Weights of a small transformer language model.
Size: 8 heads of 64 (1 for keys and values), MLP 1024 SwiGLU.
Architecture: RMSNorm before each block, rotary positions, no biases in attention or MLP.
Training: a variant of Muon for these matrices, 907M tokens.
Each number is 500 + 50 x the weight over its row's rms, rounded and kept within 0 to 999. Layers, rows and columns count from 0. Numbers have three digits each. The size before them is the row's rms in percent of the matrix's.

# layer 3 attention query, 512x512, rms 0.052, rows 9-20,73-84,137-148,201-212,265-276,328-340,392-403,456-467, columns 384-511
078:503513485433425485587471420506475501521442513534438484548506427487522545519564501462479577488463550505503608540588520498525515463487508481516549520565600503537543492548469552543500485501458453555477521505500600524455508571538453517514490494486495521522547544535476425413593580456518491519555451510518527519495490525586543572495583574500467542492450387482567561401594509586521475441524
065:498447475476486498574540424499452429522485470577557520451507557642442563485486547564445549438422535448536504572566521497434619493456463482449467555481589459536532504408440549463472530506455502575522545469534473512414424469518503364426509505536484507553555483361489522456560560470499523445568486457485481492511476531547416502558589556518407594476509419450579473463546486505499481487520
073:450565459405483494578530487482478563501527615591488495532506477584514564475514448469489540518516537547445538506456511571531598494479475449483520494465482431550500582516512548534483529531501507515444526537398578509510524504414609569499485575467433537523573660481451588428475529491439530483496409568489544585559522457426468607499577506466459511454456340505595463419555447573485506521442
092:468573497583497620594475435511538553445528475552452489451462460428511460576584348425591515522493472525527560622509511568481523512471463496477486534460477413576521571567429451586508444488502533515443541515425606538484597547498547519538466564558498491514461525434546499553476435545462500520490527617460534519601441432435556557528577509526434511359472430487530564456537536530454484570422
087:472458454596585487449524595514467571484433615547546488440515532371549433538528516496565529517570473424526494500571571479466449424535578433459535583474423484453533580571475482530454556519604427475476475596624486588466577560558492591520506555450464508464473492549546443470460457481515586548509535504423553562458482464528551468503438617498497432507501527514525560552578505440525475440505
084:500429576549560460546508441450577562535388464499493503538564595502494424554458512480513572431509575540563458589550387547439541493494430414494497489499536494595425516462450585474470508462512527521485426662554498479377490505499487472522525565538533457513429405434501442480586525527484469494456464522447512484511500469505541526492500506493467537472566495494464510479468563503459446599534
083:459481457422514556530499534497544513506443527542508490571513555488525542529547538524522477525509563477459578498555471509515544446498512359412506443506452450491476525508528462575447490514484487498441523471445489403486469517545544485513489480447493509497603519471400543463483536524472450507489572548460495504529591523445482447544591555503436572419406414557521440533558511570460487462395
094:419495492450528481544493433463526515458429517432576488452548466429466487469545510461498466567542461520536501532454449505476438553573534548442613451504481460576577380509548512525526528447446545464482518416602455385553462532473428472446526456495447526468479451498545477507394540399500411430483429586505447449526467573454410447558588422491465418471459533565551441516586424633424458458398
094:526496481588503498482559451556361467567509517545381567473425561524554492475610450498518480542447578500493538548386424500435516493606534573496496483490475531544501478498415573486405560444488489516559537437440498559535494506404483457449442517527549531498538512435508459483588445515504551458587509450385544539521540511521609534489463437471448627520517328455523473519515527440481531514425
094:476558466494520556511475530455404500510481537444441480566531558489549515551569484537463511539508465520517548510542614502476541524554412506457473543391456588478529516565446405471467514456524575579482484524443410562485469547472540472463465527523562519513580553442539498490591558480557589449542469598500517511526517490459518549491474482549591492486582502516470475474519477444463551501456
096:503480530536482455510466527470481448519516608495470487532411482516447476491588541461476496488530358508530511386473454497529432415545449513462571501513502471577495542514517553561528507464500557460474458500528526531447511587552500416496435592463508440420481456563517617470410545491466519486497428428475517519473468451440469514491555533448501465493486490491467556497504569541446492468610
091:584471475578498429417509546432426478582492428434467408520466563456428520517574530560432473516532502539510462470531487530519539547482492516424443470501549464656440455411447493380476536541525426487514543496508382517462397446441487466530487469489506545502460433328505388494563440488507529466461446540507539453545520483509518600466547401405507570543545603481473532502436516450494449533523
100:445527488535478472532473479575475497487555551526484420455497527470607502472554460475526456489499375496427566540535410427515461428572488519576585565544477557510479478534532382508529532482555525558398444567388430466485573518490475388514469510571492508502479449509549474486553413431524531566572441494594476563559433539482437580463455501358516498450520511493523530439575400486436539500553
109:467406478574528503572503543446550440488465479472514599429583513547492539464444505471483465397516529488594458498411534500470474440522477560544486464463456517494467515591525391470490538458506511572508581529482468496544532483484442489372464594490525534494512403354514487557492337493534529523524541447486385481461514481533504402550489414522549519475445589543515483551431564540509510475516
119:497554471457504470452531434467419538522475533578443569409481453547562489472534487458544552556527510529484622467559563534470519499509373516463490496470422515440506533476470564551477525430417506628537484481470571585493509477533426473450396500495464490473442523529492482489571533569509551523497515458559462414500542537485508583446552500463470401517520330513474526511601504482471487485472
110:442490424543498550501572456488417575450546474490518409552481493607469504568423429486630506521532481502438537513475486500418536558491491471470482457466478521479557505391469575516449561467473504481522567544438509532549516545541577550537474502590537505497513519428585492553573486459551535487437526480588553505563564519462605533536516500450430509507474458466473578534507463465497478552524
117:483478584467507417503584505445445441525579465487561366464441466556426410557515510527539457466519522444576435473584525480481468504505490481460548510555536469483521576441568511495517491523505439454561519475480557546526495497474615471511460453512514439544419560507530539467504478462567588442544461520481469533483486462556557431514543468429543547506468474519469511537469462455507524519533
113:438471500476489504536473479482636446441491461456470467461480398551462579538448555479471556472537494464532460391471478504548471500526534543453500533542523476513515471402451487485438496440455512533575497594512500493471560540415436484529612534511369573550463484448524423458492478356420482562566471444515414543503524520528514536539436460514563477450464582466514500497468441573470518544535
106:542586562553504383454544496487429606525551456555559558574524533455544469489566442562438556482530457436486516550536519511432573514472467503525383534548477552448460394472444405456423466383552509565534489485500447510446479417479515460476527528464575436504446526510547495439468453433574490488431570541469503464448481456450487484555553503456518587499496599502513477406459507564546470476409
105:441439507476496438444433410574455562527400565509502504517529422409486600452487579430561543430496468470479541476456410503528506402475548557520416560462548521423515513467461474374496361449438503475554438583620425526464503530513559541524586459592527483400509456453464550425503542615531448507456488608497531564370507443529575508406431449535603544565526456508550551474399551442519431587468
112:460385500540440505514520506513560484596505506540551449606623492558533447508487580423560544523442473493460485531453468500432533583479561500513531501482511547366531489507455471510370449505545463536489481521500434587471456462471457445538551501527480496543486538521608505447515558544486532532493511527487440492422486459552455530505533483485473535431550443485428564467523535538536516533446
104:462474543456555471474480510569450481514461458493536611495439454464543544478473437594449433455386567533542495431419489492488579515402401448423407631544517582475547409505571548516538456540577581559508521520461548507524510579538476408499538508561441543409473449435543453514522430492505507548589490391467498437532540459515536555490454551503481545513596368471586492523571520561547411552528
108:542551436484573572549452508464650482496509442526458544506557454444459445561496463483566469504497445538576408505459511563491500518523446562479467479455505476604474596588439540527559562509545461447515493549488474522494446446545498516546539529424470596435501554597435512511407512538494561613542493475507547573437544479508480547459514456528433474547509527522592541494608458493492493542558
109:570484539492489502517537526514572541561498566509477461447437519545430562392553533546472526556596516527454478476452435462439573521506533541597420500513505437515495469447556603427526458503531507465454479502596412526445503479362509585500568425510454486502496510339495463574466395494478527557489546486524531565443456483533498504514534544462501470618523649526400453536446491501516481504517
089:552555527510549482419546540499525351504512510473556489574438463522581390473516494523431483466590572466472477388574450498427498433572538489486580447503528508483483453568496542538503471536558463436519529412454564538496406466418446394489479475521465521479465548578576506518580459593421507470524474438554571457536622428507492468464524522420525511432512479561495405467470452547513545527499
095:517474458528483456518503509443566435541495452439474557507570502476526450497489521486464441464497567569544393526527525533451484472483487534504465485470452527513475520481436447492416460469510598578493485519470433446519505510440489467479480616532495495490473435421553543557489345447545525478505476472550449509424452453455566506475444501489471567459438668516508417560406518439521461575419
098:495513549450510495480545450450425508518501482453521504521471530541514442538496504435637509565507554486454491565580575497580447519480474526467523541541532560433524524573522610558565465439537493535527531505491454536553529518615524490509429537553525473539479528546449497491537462499571539499505457455574494492527547595529568458515549496491491502463490518510478535532467461527496482500471
105:406550532475473425508469509547498479563525432512440456447451446553523513474440530464591496487480551498520545521583504538510483479519474502445642438503516504465525407414475574532488457563409427574466597578490553500541498522469434519442467488602482462497424505473470555467541376526504557493444585445515533522512524527506511557529524522574455529449454452494475465486454458442534461485500
110:504398514478468656430560586553495520441554530509461462507501506486425457467465521521554463536561475433485557511563565493451502475536430584517467508533531502418474518499534590558459496467487474530541476383450369495537496431452478432515453509455538532541521583523548541455549386547584516554537418522525512431541516575506560482517485583479410487429523422460527548486659488539458572474496
104:472449480446442531552443474524548490500459581483437540530541315529524506546444537496414567451476435454483425411501402539514446514452583467498397529539634454448468435460560484478498590483509533449471481523514516463504536556500494578434588513485437536430489456478506532435464502467471495481478496566519487540460524456519513525451461475548502550410581452390459540549389467595527484461501
102:569479627516464569569516480504429384536391483546563496498433585516474496513524521599503484501496538472472527500560476458484625443521524397568519496540592522573508466439536516560490474484548477506538486514542491388574438436461441505511464588550507547601516403569475506493461470569688413487435499502457484578521560512481436484512494486484461528516534575582390540510489467514566506427492
106:488442507486454488479518451464566559430510521488499535470580493535449541542509435454483577437509371473439496471410560479574477495557646502461459451512525455537510467451319550481477524352527480477518477596462457429534379487487449573555551447476587605561461527449532513590408490566531368460462484544505527538497536448458467585447472509481437446539527521573511495454448588557457452467502
112:535431441558469557476474517592454470593559502624544527554454497512492471464479460455495490464498540463498392524614580546516517388534515492494529587467476494440509466531534468620494452489480446505497552462454434452485591519503491454520421578438578407527495441464514453485523502480593528465543504420488476485429506541465512523468472517471501535469472554649586487580476450520537557411582
094:558541486469478458507433547507556474447527557483449433412439648450461552478471471450483454492486531540481460517458539502511510495438477505468484495454507465590529524483419509556531555470505501632524542436471536511441415541514472521514471367559519441491397476486542572544522551506514504624492384460514445509489613515465536494534539455526525483488531393572513441413533567534458509509571
110:481462427430467500497537447476461477510474376546446499497552390445538525558550527565463579436456411533507413511446469539544522558412461569477538454526484502531553524517574561455539619452463543445545469482529484553610470514625440503440519511469457426410560571574411472432480661696386468497536528503475496493480541463491557482396503475496501439435348497452570638435522537515467550443529
093:453459538439574464519475495450564468525592565526570527462476486464522639541478543491481502509591522526521418521416522471538487541476521460545567523530430400505432505435491479539436523539494453430428421504625488405489445491502503492522575519588500367502526436399514458524464503489436508403414456498520480569533403519483539440531568502482493512585593582541377398474532624504481503522478
091:422519505564458534508531476510582505473462502509463495473453451533506580556480527545507571431460507569531560515478525504513537401469484566481503530522424483536511541466558455469468541503625614472465489546500465471546473518413463496560430447527545493494504487552533520490550481501438454413557553488448488532514460498438428495456537492481483522489416448540505440474506540520519439604517
090:524443516530514367437530544490552521440479481494483505524493484531568495441455458474467479546494532510525510450439564513515514500520494563551485471520608569532553519500417538368446470611574490396447498491469496508460661481510526566582488593551455455534553349375570449540507389450437539433556525503508459571510427469488516483502535519379476528428538560474524417540605560459436455534470
085:551487455517508567444478496487418480480536562465549563503513469411473514549555545468452601465540507486406454499506512599478537453473566527528488439494462500490593487518541478486463478518424491565492463508576489516472511498532416449532526537434527537375489416545526491451550471499519411541497433590517486518515533555469528536524571496466502475445495486491589509559508551452443447584480
089:501422478430594569535488425479561547431447393527534487482452467507503558404582519474431526439468463470589432389525476523494510459473535449433583514574503592432462561408398456484491459528464499414572467496586445544469458474478449499482566542523455565540455508508495522513509517523523484559457511471516532466549498544511463550403567469622471474484530645454507525429517508507450468428438
099:402449606533514532524442446468603503491435532484519403540443547501523543535446443491572439406579503395477504474497529581570468588364446610578500476481494534528525478467548530577432525385516424542412483475444545638464353517522516438494497469581535589514558457473422527492449556487418489504520530416507565608445514519567478424538494480568525531617495589460528509468420471524536573496508
092:502499383467492574524514466529578496525533423464534429543551472607556604534456489507577531491464555576466481567538449527492538501385473467534470450543509506586454599510448428459517504545514486502513552485411460479518521473501427483476427439478573445426537431498493465504580435435474491515660488536566554480486487609450485504501478391458538508506379602515439504589566390490519496526455
090:494554514557464478534510493472517425492564479468564470448458549609468628465431520491467503546462471492560484569495474513432602569496418462547509442521581523540514454425434568504565419500537466542489467584550544506403458445548499520406506472455451510461388413478515550531391421499440499511441536445327506448557519449547433467506565493488486508563397498427502547551368448457516572529479
088:493458495586525457442534457547405435609582456534523459497539418492544498478508555533486564510493465573443419427453576475539542540535527567486488390475552563462541465490450538496492477439473487539472572582476472500554431602520522426590538499515508588460517449501610493443503432463502553490600587443497477531396483501497437615518519527421513543522553555404593473497419531573417464503412
083:444551502576528451534494441554542566491396477488574547444569523582546431567585546477473581499453510577419494527550502457604523541507520548462506418414517537382431568547564453558543503557569466511466585495505506477509551446531550477528477493542542534451527450447474522615549485547533569497537505517530493502468540562512405562476400508512469524548429556422578446552503530466664485457484
091:484417538468530468493381454516481541550416435530428440482514503519559504499587456515407522518450361551525450617416550423516476453561529481557470501385568461503448428468531511509451428475533443509502428452521476505547487512482467443476461467528504465460532546390525542512491404471601550401490490506575553530594463464521453495488448521505498485506422489499600585484496542428482417422526
091:536494454505582498512498569566581441541521526512482433499540500579553414481575497505514470483565487509495517394537461509458484495609508528505509582500522583514485580481438504575489493557436508525519538430544505581416418456547516505515510578475437490502444536528459508497551559529534577516438563488454460407556500433540479499558506480477524542494445422476515480562443471431442505477628
092:480504622550487510435425485479421533459467568459475505447555558573447583436596491476376461515459448525447482484403486558521473458525541382508569511507590501559528489444492535462450500552559564562491513509510449489492496447496575490459508472488588447427485485480494505492469461443589465446506471451542459505568524537526536484504472557481503447528490594383495495534488575420600522512550
068:486578551475517448539521445484535567498545591533550488494540462605549494446518465559487569434507454570456562470544577558464412380572505481585592539508568541517491552498505494492510454422555420493453489604487531455506489455483459537487456530535505512408504572497508505381527437468473501427416515500539557588507520503425525511523485536484603503509601524440481553502513421525539548486425
064:505509475475455506529567437499508452491505552505581452518522436578610493509535509498455494473498574577454487463575455495493473462488606517478584514438566537393486533537518448484509461522543596505474511539568538514508561481532491572473506622466475565487570558522489569469483489473479606530466426558451547683489550446549482565585518500563533476364513529551584552447561513498485449531519
062:550448502541485463439494521493519465450578575485469519321515569516567545533524538546501492513389450576468499456519556490606478519529515553541542521493561511469508533446504483463588490440480492553538575474538478562456521486566551514489519493533446550482485511614461493409567500483490550622530397483546581533512465486491492574422487497559498483490514591533478534471536550591475459494454
107:461428500521482412542488479542498489424519571519453546491492538505454519498445562540503530331372528486598394514539500522484537482502542503456511514476431649416535500391441538386454508456462462467536538607473470444455597665549521468536492493511466487431477492549502584473513443423521431533428455495551523555522567391510443589437520536514437433479513477467453488609435473477497412467478
092:507518509576443503502551525580407431553508466536515462502459500527465491452555546445412483403523563488524504537509524531430526395499534421419541478418506517510461573545509588505495582466453446549555409426388511558486436514475408456533516508473431491449515455530493465515468541506511594509550540513507363405478529535535626483506557586441471571523544545527446540485578406434583495534454
095:476478446532489476559530416551470558562554506512553481601464425568502564487470459509528543434508592505524429499452413470461474488506562517447404498452404498502543513477392482424398534537458469569523533549475423431511553591549609541449553558475485550451494496530498532467510540455407508502471643482426501582473524460479490542544484471568500491446462401503376488493340526460528468442490
094:518456538486425448560465493523484451502459599514526560469476448482418494470532519515444486480497545450512498567589537561529545480371570509459508501490464532550529541478438403489488500479557548489586550482471492514499512513541526505449446494423531466458529490562466404491446477527509526488444463475514425489451519525473453490468504510371549511488595551587574515499449552458545513422468
110:495466592415543383455452502530516497516550488539597489514377462573468515515480455491547515461534497433485524477435406491566517430467581555450459584480481475511453387340488479409548520528390492430532526521627422462539522581514530482502547508510431591482558459533483566511500388528456470446453494506465497576544499553576514562503427445474517483507471422502495466479445414551535468478479
098:468496564533476584516535498542487505514475471503549499530525542618487487515573514513479514452444491479490507522521497526524461475520636453492572465431520535385475570514502574492580499513433493492531499517414467487490520563522423400499442556588573500484495537585498526492499486472507544528576485429541482445554510476536439511515494598516363510485505417438489460541541459506430548457492
098:598507498407585475438532499447507463571434493530455523560514505494501553523531463585508459503487543459439587474464598457470544507477392573528461585598554445568517475479498443528520544486523471467495498460485538550463472538495522490421500516461615464505496583383552566487530568558512598641544466562498493465407540417527492478496486557479568541565432486556439518484479529437553496532542
100:406484517509559563535529436442559483552444566533428620521551399456455501507420471496426416543519495497411532440530455524484455505449511560442486560521486604555558565505537453534534474507433482391517475388393567482595420479502569535489492555412575466496524547655493508534469479571520506495476560537592521564483566423419475412505559537463405595475494610537549475539467499437486586594477
112:560437507443468426480473521459471527502448555543518443581539461511496503492460451606593559462464607515420553420448467551456476478521506565448438486547514481432523418466450501502537468542469431467460550496587467520445495529457509512530480468535545571481504429425528557553640527528553436537559558513361518487542510526556476525556512534419495530572471256491383556435514455491574359580500
097:536522485526501490501434432449545502495551443544526511514493527424514583450455499512366431555449494626467398512512448569531461477544459483474586551522488445542422494487583441549481422542540519424534495527496478562478463505476442506500541536484563454472421509450467462487505575492505520538586554525489514497540501469401540427470530436456497542454472552450428464452344495503602508602452
099:560471542512557528559519507548553503574511481494474440554537581563450444564535490576488542593459477559468484471580483496466493441459515524526443537450461519507511506459466521557599537469564455487542523408513434459547500573376466490445559468470572513490457449508482514518461416539514513527445505427526588529499456518503480474438456588470553496558517527522432504482478468530546511433574
100:533497539601597552523467532496547511589475511542511465477514613566451556496506470470487501443483553616484516520526584475506521506469553508550452532428505596526454464580485506438485466563545532496514490448475432525550577432548463539479546505540529463521587424424509460594499323465459486526423437435483489494463484492416499488549467443457568551434538642496527471507401494435510458552512
095:504518499415567527462484481503557470432444541468481447457569508561421511503537469480414445488491483479492604478512515413454559528504486543458561468511520475482469529446523500421517570420537487544460547410535562581363448444475414535524578538497403518612570609387561588434465500476501508421455530460473592447519476443534510544505511444552473419481435525493631429478486577484624508563496
100:471476504507528476562547545516581522416549518502588404487403578535437430548486509439455478479456520493548477523467531524517588497523577487543498464465396539512543506419518582429535479416542464424530521573557509578518521503350568481502539496608448499515503511538470519567477466433507519512493412450554525533448422462494509547502460561511480541513506567500446601458400550478483507500539
097:482474508443502509443480516565410484564540500588510438514426551526471527463483551435559501559502490432474432465553612480517485516477448367555499451487532518534567490468468461567401458508571491493535521453423482542446446474482437493456421456431558522478489493620555425494567507599465528598507446455546443491460540561574440496504532496516544458528482501470479520425452554568467502369492
097:505506549512495520512370572489487376459536512353515544567537457561550490506397470475504474520528483511421509476480423482511505416637538601532422464477474470539441564514350522424483391444438429435500561465511457505581518459478506496496543537528509453557517519532546460426466423434477461440503558585519487527505449546438515504496409454481491488462400562470496565465472414603424548460450
095:517459562567526519441507594472459535535490570511540600429555577436527601437510605560476502499527596518507507470489539479551418480457445599536526466560468492500507477480463549396470501589537522519467506399543447459571443473574486492561529622477546441461490524464468533486501422436574531474608433601551453499537407498380440540592500550464561574484559539493513465491497562476563489584478
100:585448441521531538460502484443493464528477571529618486532517458523518662593441441465541510528590469512476456495459488526558536493445407494555563511553454474484494521512471418472446529516501531442545477523579523510491585561514569626532514396492532465464516450417463530372490516573593437549447548477485504526313501418527501467494468485499528617572461549462508489486477516520564535539505
097:449487523510479494407617419508489549568533481480552495501563533463476567485538483501555438445520502493462516506526525449545492496507552498501416450450548498435571484427511516385443480437539503436537386465483488464508518410479493419486659478485477487478545599447510494547398436472511538493503490557504464545479541471549481494439451551558421564460553583503409587522562532519457455438461
097:524482436528461370481556464449492529544491465475495504499478453478550607444487471493485530551437400475410486536484512485455487466487490535497617478532475504547571464554459595601485551422415519496521491440485637560447491502415480486534458514518473449476571539409495388476516597462446464468471593412457496522501536598588591462530568532459458513397518411517474488386489527502466512519559
100:427536479511497577517488584490583436436488375504463545521498448468567516467532533492548479491478506463441492416549447456552484545504444502544516556487468530483529519458525516461429551517537471501483533499564558510543503590500514453472529532468496508485571547554417506489497627490525618504449518569597484491476462478507478505509443497434518466586496512445580532461611546405497520538493
098:562448533478491426501570411386577532461500480436455524471509523485489598488516580507531480509529483515440537360471508472574503528461524404560510462441534548483472519465539462535463494478560511475376443511455493572469470401459476517508560558540437466545490578391567454525432444408426535490532477485526521524465501478413512498491508476370464490478468559542507518552397560478541563490495
094:366450528476553438592489509476549530537436498501482568569476454537495586437471488488442554521554461568544557587444402468498454591527450573509516476425516427489480453470576526403479523505471536425605508524467567464559600539481500546484549560508507446438503462392578540532520433446460441427432571517558474539466418478533487516489514462508507548572471619479487509504393568582456458585496
095:553456479477515543495492490570439404484435478502550452435412525629554446494567485438436588481532540547518559447513494440538498473558555494552399533408496601557553439486533468478593459423476449431539417423526516553501401568530465417573494498609497398533511453371584588568568383536422561529581371413513504510556494509497414438548454495421492531480563558509531505490557489503531523487579
095:447426446581500510491525558538525593487504464475477526485599600501534547425544434501387551530446565532445531473478530445457495425475455474551429481454509546478433489500457487445452458461525552495514514537579504501503480482473522527470577583548451436511596394398524459551492342465396485532457422520558514570457452459482513512607472513503565568482503595443412533543517569512503566408520
093:558516480601510453459497529470344471531475511584453514490450539418504407530412497496589405565537513471474474510558581445465465495440496504481492507570419493560542589494471632571513487513523515481476522468506473463552512437527512520456447445548538459495522579524478465452508488525638482510543459467442420495471495557540501532461535533540459520597471509498468540495564488483453445529471
100:560385596541538485533577468485453397477442503590514460544465445535445418497558509515470456503528543542449512508476537511435508475371563503425552558550473611535488511435468597498448479457467552437504512534492543472460475489530509579462490469544539398486453503417479497502482461584573504467483411357490485475462519495501539513446420461525468516548514533387441515554483573497541513506523
094:473577493482508566502504527467532566480549461415523503558443524537512518425564493475515609499551521487466534533515534496408462459625446505473517485480528507458530535495428476528559478511613510546608418511561554500450529508510456501499434508488476502534436508454474491520438482549433420471380551514439488499590512452557438487492565513435504481475410408573581602442589495559451481553546
096:519465607546514591604577510441381530480446451520565492522503512532580540537543549489527467568536522549544534454403601536527530459504500508390497543423518504591538589514431455504520499491520425520543498523543569396433613505475439617475598513518547519399470463400553495542415494413617480486439432549506421537597569522449516455500548489421494453559431589495507556544450434535521455482583
095:552499491494476555482572485514445458525582450526504558447526551458472516566470562565413510504490545540487491446463558558538487434522524552525410446587583491529614439508508512504577572541595493438423455506529463406485498534551457548601572493482409500405477373443494562605425498545606452476517399498436523483461487485551424529490507483528563512552518579465509523502406582551553514426508
092:597531490513479540487512449540477530490495454505474491459517501499544480548428483486462556365529447513495492521546345495547483511542637563523408585537506542570358452515502446397465461495528520381500533587552411492568543481494554544541625432461435503547567515485514520478475469482465440586509623525467503537497427449536458479539452582505550477652495477500490506522468512490541515529416
098:537420557560513516543448583452545469506531410554505590538482528388499459489421476503472470517499432462527538595532516418421479537411398590507519458464512564447476524521547489531408415574519515506469550483467546529543441506565483523477473516442526462543530532448480466428489476510511494434532487576452559423417499474563565517528567471464490499521489546493500629523557478441508578484542
095:514582485478503489493462450524531371468507487515475395447450464439444517446549518484457563431472539480472470468485525502576404407479504490451490574412451411473509480551432441545526450493487456473455442518504538521483561452507424470423413571531459442491410650545464485527449494589444576453557515518541456484549490534541504475595577523626444567512456293507506526442462381511558442469500
095:557493452437500505513551517518549536450457524437540479532501446458541534490470549504546431532515491496480497453442561593511457488473522491377555483527508471471561512382526482465475568548432477495559439442465444423468460504541445525505482414529500550410491464598423457543416681572544595482478544492546590455516469472631526564478540519535478420491486499418475450494493434518544498412510
092:394561534479513553599486504507454498533485531458515498516557473636473574523487502426448605481563493484488593551488475465520564465452548393518529513520542530465474435561563517518493463568612419514491518548392476473549508576424488453506563508461513462417525530491495553481487419481446472529559545360496448617537493453501490514485505579382453498488520516478562477492481578482458501405426
088:495509490543500488507520460510520454534519583520507445470441347413373510489599515540543530557548474502460482566482550529456545535557462488575458536456433554423554550581480550537552560529534498474519492501503424565539498455518512556486461486521518420519509489523428439431445412487510459537625501463524484504492484499576539507530411504495487483421479479441502536475521390523563514386537
095:532468536599433551582528466465492466432519625523419539473502529410516555435504594620547556407510485455523503555478594521477556532559457460442442464509444519425516559497517548500546484483551575494535526460542560539520585484551490526447394541565509428528556476496597476569444445551596528509612493519571567488527489480453496433579505502535448504509404464486540464529462550462621503478471
109:522509487523514454436495481456497530512491549463474528456442491431575437528473459482434449571363448499496538431569536458533376560460401516501578516488565417534467543482440422449458493478515508479589557404515467605528461508555554557520488521505518592505424585513519483449502634602485578501503502530559537409500494530476525560507497529532501531575505390518530500548524487575465494551564
111:451450507565500496495474625545512466451505386511490426581482456576440468463474495478424504424502576459512558521511455514485601488558580484453473572541501586397479578511480519453470478482480592439603537477575490524529460527475515507523474491542531533497517407473435506498457499514538489493481449507504400504388486417558480546514522456572410513497551501525495526549441517390584498469513
110:513474436396519495490552497487580470434534565510480513477429510473498390547538585482375547420489421511555504341562605444497496542469457602431560523502520525565488524468439490462594541507452456509506435456544471565542534511461498505506536560535500498448520605515505496487316475496348626502442488475489515496408505517440561473526603458461534504441519607478497636522467458471456497584506
120:549475475514596582515452450419571482458468511460537490515535428542479633540469537492510516460583447431436564490541369462476493584510561522620498518510508570524524453532504512408557453375477436485510471626545459533526500495431479534485475490574467598514520526471524491529483464457501430446382566516437470579505513411491491577472468411463567530473463644515449411518405439511549559493482
112:569491541504526479494520525460410564470463546484561523506546554497483468555570455522442416475363532529521471499485558583525492506536461542556421512520453527348493513545380513488509493498469462505449498456625384519419455497531486452511438448515555524529520395484494559489457368556519516605487534438501492486555483512478517511578500549485543526533537450526459535489423413491499443478476
109:513454487529479511527631469476546636473480465483519625408524543527463504506462547479500508435492357445518509470409506487458513545522443560487514482523586459466511492466416603434528440450467615455492495482655527423544505534528557537516588448530464553455494480483576485451480494452507474538437577546501438574478475550568562444556433490509492458433481469465572481473372463483448438538454
116:490478440553464460483414542458541448439483481520437472515502473471466446475509542500506488556410523510519521529616631492470517435543352509467509539556437561414414515529500494509468536515525479429505558513500550491523474474518428433485507532560467471511562501560430467490538528516481625560482480464503463423478512477568475583478473553502473491500507513519550632523497467513514516381460
110:431549376540437502488504495419417485477482458490501584531496527444453443443489436523479557501422473379493510467643572453518506529612394486375572480485539407533536533505471478542541506607465472468498569423405511519458453581645473420550416458440519468535517549457565485402488597569489535555542468488474544522460587534507479537521509511500502547524541382497494435510588511581462562424531
109:537467517543571522473486504525634487476506591474395401557608517405521492525439460467627518514574408480484431485524508468540393489475487437473594515537579487533552559553486436483482533534523459516506452484515576499444539406486460556532549460473461532484518588588452452465485471494471596601528491555502450475427553505583570440468497414472484496499485550422509415501501451599444546536514
# layer 3 attention key, 64x512, rms 0.054, rows 8-19, columns 384-511
086:405473533548536534460536456457486508497513450531490515434509459566557508480500532545532557558449550525459417552462490488434514534458524421432442480520504509580523499509462467509452523510471471423435544521533475477440517554488464534501498495458510499506492396479512450507493471398529407470561481524562529384440525569446557426551504479468466524532483474489534495608532504417580477545486
087:509507520445570485429477385498500474569550573406553527434453571501527505558468439509502606456531518482454570524435532514474519507560650425484468513514510425527509540542526591474416474599527536484493439506545547480508482488561522501521482562498487453508476544497505469385456476537480478536458508431499451563575544467430511520440562507476448590531495513532478532560441440535555440558474
103:538536542530511569587450493441565492487425497456454485526507571501515502489504519488429423459482543549451434414486433417512465542542615507443456506479552526574505490430491478444475494549544426412405586529439443486421450551455446560529526470518439519540545412451545534505329534430479482472509540466486470513502516450500419493499560500481488539476508576463396569452480467525556538577513
093:554466541485464555551470464455536644447577567513521513537565470482539465503556512508579443451598453505497374468468498435451482510467477515529444481444452466537506482482431490421524486452539508558442473635444480508517467501483512505479550470534444547492491580519483432593509328552501474425458455548519543502464485464597492530534574499531551565441605598520500540486454512453524486503463
105:518578579465508402401407499480540467474510435633570432460470494624500610521417553469506562589422507538488476466498465418488572475500588508526550494534525523543468518456535413525389472462465573575444555585554578443421525473485516469539420536536521518514552501474441417486554528557563532520442574456451539491498488520550487577519401481550566502529407483397484490412522496490486458509462
102:624495448461497490496468550530487484486477519593480566601458440469571523536469365596498508523544523546466473487540506483507581431360538594564455501443486418485443538508478529550512554482544499547414467610521524503456455477537501506460475488534471521505526526495484413540529494465529513499455395461589424482556495453461463574568488590499465592497607467517520555473502502470525551556529
106:509427475507477476470494453541488487446513438398462410445436568522500511510478545417461518540516487496490521482510525460515503519465555451483509487530575555450502553468499506510488545535417493476510549453485465487434532464484492425552387535563465523509513473461558552531445508568509490474561553446491454506486515495547462475547504512522517533516502517487567510524494530449549519578510
095:421601503465442542505463506518518507592403452448488578497556485482565613545580515495457503495523540477534453512556497434489515413462551429550506476476459434486513513509549429488459526566481495528542488432521555415500534490475523434489523425440475539527500417563434516489418540474512445486578526493570407534527500508536438445488468527508483457466462569507530464494389549484444514458505
102:520558525528506385393565469521467435477518539493494475465532519559428417515460477495566595501360570501430477452508489509472487489532717478441415534525589531531449489455523503453451585443476475523479492459584476423436497452542516481489459577556503489490433441511592540587572494495526463485539605510403520486549531566510536499585524469541485486469483430467423538550515498402579454557476
097:621452467538487469593489445502429498540525500536457551374489425517537623456599506513519555453553397470505416518518485536465423367576502552563564561479488604451437488559447535479554452410445440518459571549492472466413479500493466494477491492469502503468487467430573484433469491489529426448487452504559548589560506516575459487441573500448521435511511451510552486475468444534391517567443
113:552463429461457455501442633585449522486510480483477408444475475535504453486541483506534455465522512469506481476542497451459486462402426506517535520449461494414463474517526414453536521388500474556476476521470460461497454517434551548431569490490528507500447603542491502524546487516560481465453437492557485448455439467617543560492419548552499453534477525539531598472581460515487515498543
095:485478500532575478572450469410512487549515543460544505519463594413418472476523497527472524474441437497532569457541543484444485511586604540479589430556473457464469466476468509468370571552571556453544546546482469453495450483500509480493475464392487572555508513571533584413449588505383504462550509441576479499465527418439512614514460594501609477557493448548492429600437564540493443513536